From a checkpoint of a small transformer trained on Wikipedia.
Size: width 192, 4.26M parameters.
Each number is 128 + 24 x the weight over the matrix's rms, rounded and kept within 0 to 255. Layers, rows and columns count from 0.

# layer 5 attention output (transposed), 192x192, rms 0.0726, rows 118-127, columns 96-191
[[ 83 167 134 140 100 122 183  84 147 122 138 123 118 117 104  86 142 158 145 146 145 148 160 131 157 162 124 118 120 137 105 122 109 143  88 138  80 146 128 102 142 102 141 104 117 131 179  84 139 140 141 142 100 150  96  88 149 141 118 137 112  86 108 111 144 153 133 205 149 108  78  92 118 120 140  64 151 114 160 105 150 119  85 157 160 122 147 129 122  84 121 119 122 165 112 133]
 [126 130 164 131 135 109 133 140 128 132 179 131 113  95 111 126 123 108 129 108 142 114 142 111 126 130 117 105 138 130  97  96 130 125  86  91 161 143 137 111 156  84 148 140 130 176 139 119 128 122 120  88 136 118 117 142 108 131 112 127 117 137 137 117 150 133 144 127 151 177 127 125 119 156  97 153 142 119 105 137 154 192 144 110 148 112 107 119  82 127 183 146 140 152 115 129]
 [117 159 117  79 126 148 119 145 132 103 110 169 140 140 119 143 116 143 111 169 128 140 151 131 149 127 110 187  88 103 153 137 132 141 146 165 100  96 129 137 125 167  78 140 156 102 159 112 150 141 152 177 133  97 109 122 161 110 143 115 132 130 146 148 103 130 111 133 127 100 122 122  89 104 173 118 111 143 178 110 104  83 126 139 118 154 164 134 206 110  97 115 130 119 158  93]
 [121  78 133 152 129 140  89 106 119 120 137 114 112 162 120 161 111 126 101 110 109 129  97 133 153 115 108 131 108 138 147  81 134 123 105 142 131 114 101 101 159 157 102 163 126 139 164 150 102 123 170 131 106 136 135 126 114 118 131 127 144 144 113 130 169  88 145 112 104 136 104 166 117  88 161 140 127 101 152 174 137  70 146 100 112 117 133 130 154 122 118 149 131 120  82 126]
 [111 124 135 136 133  93 141 143 136 118 141 125 143 155 113 132  99 122 120 122  94 129 137  72 125 126  86 184 110 113 149 115 136  94 124 133 139 161 148 131 116  82  86  85 111 102 152  99 115 121  99  95 112 132 153 138 135 162 133 129 168 117 111 190 152 117 137 150 128 154 112 172 119 146 125 160 150  97 130 149 148 109 189 145 119  93 114 140 122 150 124 153  91 152  84 133]
 [130 110 157 130 102  87 119 132 150  89 143 183 142 116  95  75 117 133 156 113 174 134 132 174 162 134 144 107  95 143 128 144 160 170 106 121  95 115 129 141 169  94 172 131 124 135  97 157 135 143 101 129 138 109 156 130  88 128 135 132 130 188 149 126 125 123 149 123 114 122 174 136 123 193 136 105 134 121 163 155 125 160 138 130 131 112 176  93 112 133 180  94 141 152 105 110]
 [124 147 144 123 130 152 144 107  63 140 111 115 127 152 102 128 121 104 104 175 115 102 148 100 142 137  90 136 148 151 107 113 120 106 140 125 155 134 169 118 114 137  76 125 115 174 195 109 120  98 195 133 136  82  82 192 166 107 144 121 130 124 119 147 125 142  99 139 176 157 129 136 112  88 152 130 103 105  79 123 136 140  92  93 146 167  99 111 136 106 128 126 159  95 168 154]
 [144 109 144 148  99 102 165 122 120 138  88 124 110 126  92 129 150 114 104 178 146  84 106 135 134 139 107 172 167 148 127 160 133  65 140 146 115  95 168 151  83 137 136 166 125 106 160 110 137 122 158 157 150 170 110 156 161 129 171 115 130 125 159 140 158 175 106 128 120 153 157 177 155  84 116 113 103 116 122 119  99 100 122 148 144 129  95 147 115 139  84 140 135 138 118 146]
 [179 114 110 120 147 108 128 151 155 167 174  91  84  82 168 133 114 112 130 108 131 137 132 127  86 117 180 149 146  66 134 123 115 143 165 111 202 138 131 157 106 131 120 124 152 130  87 155 126 126  92 117 144 118 138 130 117 118 123 136 115 104 133 151 134 156 117 128 123 157 150 111 172 126 102 181 148 139 155 163  99 156 154 132 125 113  69 120 118 157 142 159 146 157 134 117]
 [100 103 145 101 139 183 120 166  95 117  90 169 134 151 171 156 158 137  82 174 120 127 162 152 128 136 151 203 112  70 165 168 156 111 185 149 102 115 127 155  72 168  97 133 132 136  98 143 144 164 162 169 170  88 116 132 153 108 126  99 135 118 157 139 102 169 125 129 128 113 157 120 109 131 115 152 109 160 135 130  64 106 102 151 115 127 171 110 194 144  95 133 134 118 217 107]]
# layer 5 attention value, 192x192, rms 0.0706, rows 119-127, columns 96-191
[[114 138  85 127 133 123 156 137 183 137 124 131 134 108 120 109 112  88 150 142 118 136 169 113 144 156 113  75  97 132 132 138 121 124 149 132 129 133 104 120  95 125  96  90 159 124 122 113 119 120 121 138 148  92 145 149  95 143 187 157 124  99 115 131 146 114 109 147 134 114 104 120 149 136 113 130 134  74 112 119  84 141 119 192 119  98 141 119 133 146 136 162 122  78  96 163]
 [132  89 158 150 139  96 110  98  90 159 121 133 135 124 168 134 116 132 133 121 146 123  47 146 130 111 108 158 136 117 146 120 142 131 121 135 152 139 143 131 140 143 177 183  86 110 133 108 140 138 125 109 113 118 130 125 118 100  65  82 120 140 121 123 152 149 159  90 142  89 156 114 132 118 126 114  97 148 140 119 144 151 120  40  88 161  86 144 152  87 153  87 157 185 172  95]
 [141 115 134 110 134 138 145 122  95 116 104 134 125 178 108 178 125 144  94 141 126  80 140 147 120 136 140 140 167 123 123 116 154 109 137 127 143 103  91  79 119 128  97 130 171 128  89 102 123 120 100  94 118 135 162 131 190 107  89 117 121 172 136 168 135 134 118 104 120 111 144  90 153 127 110 132 113 126  99 127 134 153 109  94 139 140  66 119 113 135  92 133  99 155 135 135]
 [ 74 149  96 120  97  92 127 130 160 150 102 131 143 126 124 132 133 154 107 108  95 101 157 136 128 127 114  75 123 134 131 121  16 182 126 141 122 117 127 108  95 140 164 112 114 171 142 157 132  67 149 116 140 125 115 141 116 149  89 176 139 145  88 126 121 115 132  82 144  93 140  90  95 120 105 147 108 140 167 149 119 140 128 170 131 150 129 169 105  92 129  91  97  99 111 126]
 [172 119  87  91 134 130 151 162 118 110 129 136 143 152 103  69  62 116 130 148 101 115 149 123 126 101 132 112 133 132 105 114 165 128 149 112 123 122  98 125 147 119 131  64 124 142  93 105 109 157 150 159 139 103 130 144 134 119 155 110 122 101 117 161  89 107 103 204 114 116 128 135 135 132  89 134 128  83 134 117  82 153 157  87 128  99  67 100 108 114 106 176 190 160 149 176]
 [107 113 152 190 107 134 122 161 179 174 127 126 132  83 169 133  94 162 157 120 133 138 129 134 147 161  86 152 101 121 152 139 141 143  89 137 148 105 149 150 155 123 126 168 135 108 172  87 141 118  65  97 124  85 142 140 114 138 155 126 110 128 169 121 168 129 189  74 123 127 147 126 114 123 116 122  96 169 125 118 106 122  52 168 104 153 195 157 139 156 125  67 112 101 103 110]
 [111 169 152 152 112 108 110 111 157 181 122 117 132 145 143 132 114 130 144 124 109 163 146 112 128 108 104 161 103 138 165 107  83 147 123 120 136 104 133 129 150 144 147 145 119 168 172 113 138  93 134 111  84  77 115 107  86 157  87 111 102 116 140  93 145 114 133  97 143 164 169 168 117 113 133 138 123 169 122 147 153 155 114 152 125 162 136 183 121 156 132  80  86 137 130  88]
 [104 125 110 118 184 130 120 139 137 120  87 129 147 151 139 141 151 121 125 109  92 163 139 101 111 157 137  83 136  97 148 181  69  98 156 143 120 143 115 134  86 130 120 134 148 135 102 178 116 126 150 132 150 144 113  96 131 108 109 151 167 134  96 104 132 141 133 108 130 107  75 139 136 130 106 114 144 136  99 126 165 135 119 162 125 154 181 144 114 116  95 114 118  71 152 155]
 [124  87 124 121 137  87 120 104 153 173 133 117 145 160 153 155 134 117 145 128 185 139  90 132  79  94 127 156 121 122  99 136 102 130 131 150 138 123 132 144 171 158 171 197 142 111 121  86 135 155 157 160  93  89 118 125 130 118  79  69 164 149 144 103 102 151 121 121 135 120 117 170 129 123 140 132 101 173 137 133 160 122 162 107 117 193  93 145 117 113 162  45 149 197 188  61]]
# layer 5 attention query, 192x192, rms 0.0898, rows 128-134, columns 96-191
[[172 110 158 163 183  99 135 101  93 121 115 154 157 128 154  98 159 153 116 109 118  95 173 115 122  77 133 118 124 129 125  76 138 187  84 173 109 126  88 143 198 165  94 170 104 138 186 164 169 131 132 107 156 126 145 129 102 175 133 104  62 156 113  78 129  70 142 162 139  63 133 147 141  76 116  84 171 122 188  64 101  88 162 212 130 135 178 109 102 152 133 163 119 164 153 200]
 [108 118  94 106  96 160 139 156 143 125 149 120 110  96 102 144 136 129 155 155 106 116  73 130 111 150 147 109 130 119 124 143 140 121 169  85 130 153 137 123  86  93 146 102 130 130  89 124  78 114 124 137 125 129 102 135 166  93 127 142 188 110 139 160 118 196 130 130 142 187 114  97 132 191 138 149 106 108  97 138 155 141  98  86 112 136  82 157 134 115 114 113 145 139 112 107]
 [131 114  93 112 111 122 151 119 142 132 125 118 124 106 101 118 162 150 118 153 118 106 112 117 127 173 157  99 111 120 119 134 124 138 148 124 130 134 135 127  95 119  92 117 110 143 131 142 115 117 105 100 120 124 114  95 134 137 134 161 141  91 135 144  92 169 128 116 180 141 102 105 159 169  88 101 125 131 121 126 158 124  99 149 137 129 117 133 137 123 126 122 123 138 113 132]
 [136 145 149 138 149 146 125 132 128  94 117  99 152 145 155 101  91 133 115 113 117 164 152 132 132 110 119 167 168 117 119 112 140  98  94 151 127 117 123 117 144 130 152 133 142 122 153 124 130 114 158 112 142 132 130 140 118 116 134  91 109 164 142 113 134  78 116 106  72 130 129 153  98  76 129 147 153 134 127 137 100 153  96 130 116 127 143 100  96 151 126 126 124 121 122 127]
 [128 135 151 149 175 153  94 140  81 133 110 164 123 124 164 120 132 133 109  72 118 121 137 104 131 105  89  93 140 105 121 121 124 120 112 125 121 128 122 123 169 119 168 129  91  78 154 110 153  96 123 124 132 140 136 156  98 139 120  66 124 129 129 124 140  99 107 132 109 126 106 115 117 112 146 114 146 155 138 145 112 150 133 131 120 151 147 116 128 116 121 148 115 153 133 156]
 [126  88 108 112 158 140 139 116  90 120 100 132 149 112  75 186 145 154 128  86 145 101 132 126 115 132 124 108 104 136 137 100 102 107 159 126  96 136 107 117 120 169  88 157  85 127 133 131 130 117 119 110 112  90 137  94 116 153 122 137 132 135 119 148 107 154 102 137 164 111 133 132 156 133 124 120 147 131 160 111 151  93 139 140 111 148 109 130 130  96 103 159 115 138 116 146]
 [146 223 160 132 172 132 115 150 111 139 102 127 117 153 121 138  87  95 127 145 105 131 161 120 131 103 105 164 126 146 138 136 146  96 117 129 125 125 112 129  86 173 156 122 126 159 108 105 108  80 121 144 130 101 113 142 147 134 147 117 124 109 110 112 136 108 133 132 136 137  90 137 127 103 119 134 106 113 138 136 118 118 139 124 121 150 145 171 124 150  79  95  99 121 109 119]]
# layer 5 attention key, 192x192, rms 0.09, rows 128-134, columns 96-191
[[145 120 145 115 134 170  98 127 125 154 120 126 113 171 140 112 109  46 129 137 168 142 126 142 155  95 156 126 116 195 155 117  92  97 117 109 124 118 138  89 170 133 156 100 180 117 130 144 108 132 126 125 120 152 110 134 170 111  99 150 140 130 106 143 140 153  89 100 147 110 121 161  91 121 163 145 101 154  91 166 162 209 130 105 145  95 112 100 145 153 121  88 134  39 129 102]
 [121 118 112 129 127  87 128 139 166 101 134 143 131 107 141 116 129 180 136 127 110 116 147 141  95 151 122 140 128  66 135 165 151 136 119 131 132 139 134 143 108 125 127 147 104 137 129 101 177 129 143 136 124 107 145 150 108 121 152  91 106  99 134 124 117  99 159 123  97 150 134 113 163 120 132 144 146 138 129 104 114  91 111 112 148 150 143 119 127 103 126 144 129 177 133 128]
 [152 136 149 158 151 119 124 119 141 112 114  85 131 125 153 121 139 151 111 120 122 145 166 145  99 132 146 151 120 125 148 144 127 165 109 162 106 106 125 160 126 122 133 139 130 133 168 123 183 126 139 118 145 123 164 106 116 134 143  59  74 118 122 128 112  86 164 102  96 140 121 124 122  76 137 146 127 161 141  91 114 132 114 107 136 161 141 119 134 103 126 138 121 146 154 143]
 [107 132 106 130  96 155 115 123 101 180 136 142 125 118 109 154 106 110  91 126 135 114  78 109 170 141 114  97 148 180 123  91 123 121 156 123 100 121 124 123 117 129 136 130 100  98 134 132 106 148  84  89 129 143 134  95 102 146 134 206 142 154 108 129 162 141  71 139 129 137 123 131 111 176 117 110 149 109 114 145 169 127 131 162 111 117 149 130 120 117 158 124 147  94 127 142]
 [107 119 173 144 133 140 107 125 111 150 120 145 151 150 138 119 151 118 164 136 140 145 123 114 129 113  92 150  72 122 132 152 110 138 107 173 121  74 107 132 105 150  87 100 167 180 130 110 145 122 137 122 114 139 128 137 157  91 142 142 135 124 132 101 129 129 180 110  83 113 167 104 132  97 160 157  88 126 128  99 112  94 142 131 140 124 136 149 128 146 127 125 121 132 148 135]
 [145 143 146 111 156 164  99 142 152 133 140 115  98 136 136  94 154 119 117 120 124 125 172 151 112 145 151 158 112  86 152 136 113 125  87 121 148 110 149 146 141 104 149 105 142 150 133 151 152 149 159 148 148 152 147 124 128 127 135  70  82 124 107 102  91  98 151 110 150 113  98 115 143  94 172 154 109 155 158  85 109 149 101 142 125 157 143 145 153 105 135 188 117 151 151 136]
 [156 115 119  92 143 172 143 124 138 152 125 113 135 114 154 141 102 131 107 122 115 141 138 134 140 107 151 124  94 126 133 129  93 142 139 189 156 178 130  95 132 115 102 150 125 126 118 142 100 140 115 166 142 142 118 112 158 131 121  87 127 112 106 138 141 152 145 126 109 106 137 123 109 123 123 106 138  89 139  81 121 144 117 130 115 123 133 132  95 110 131 146 131 164 118 149]]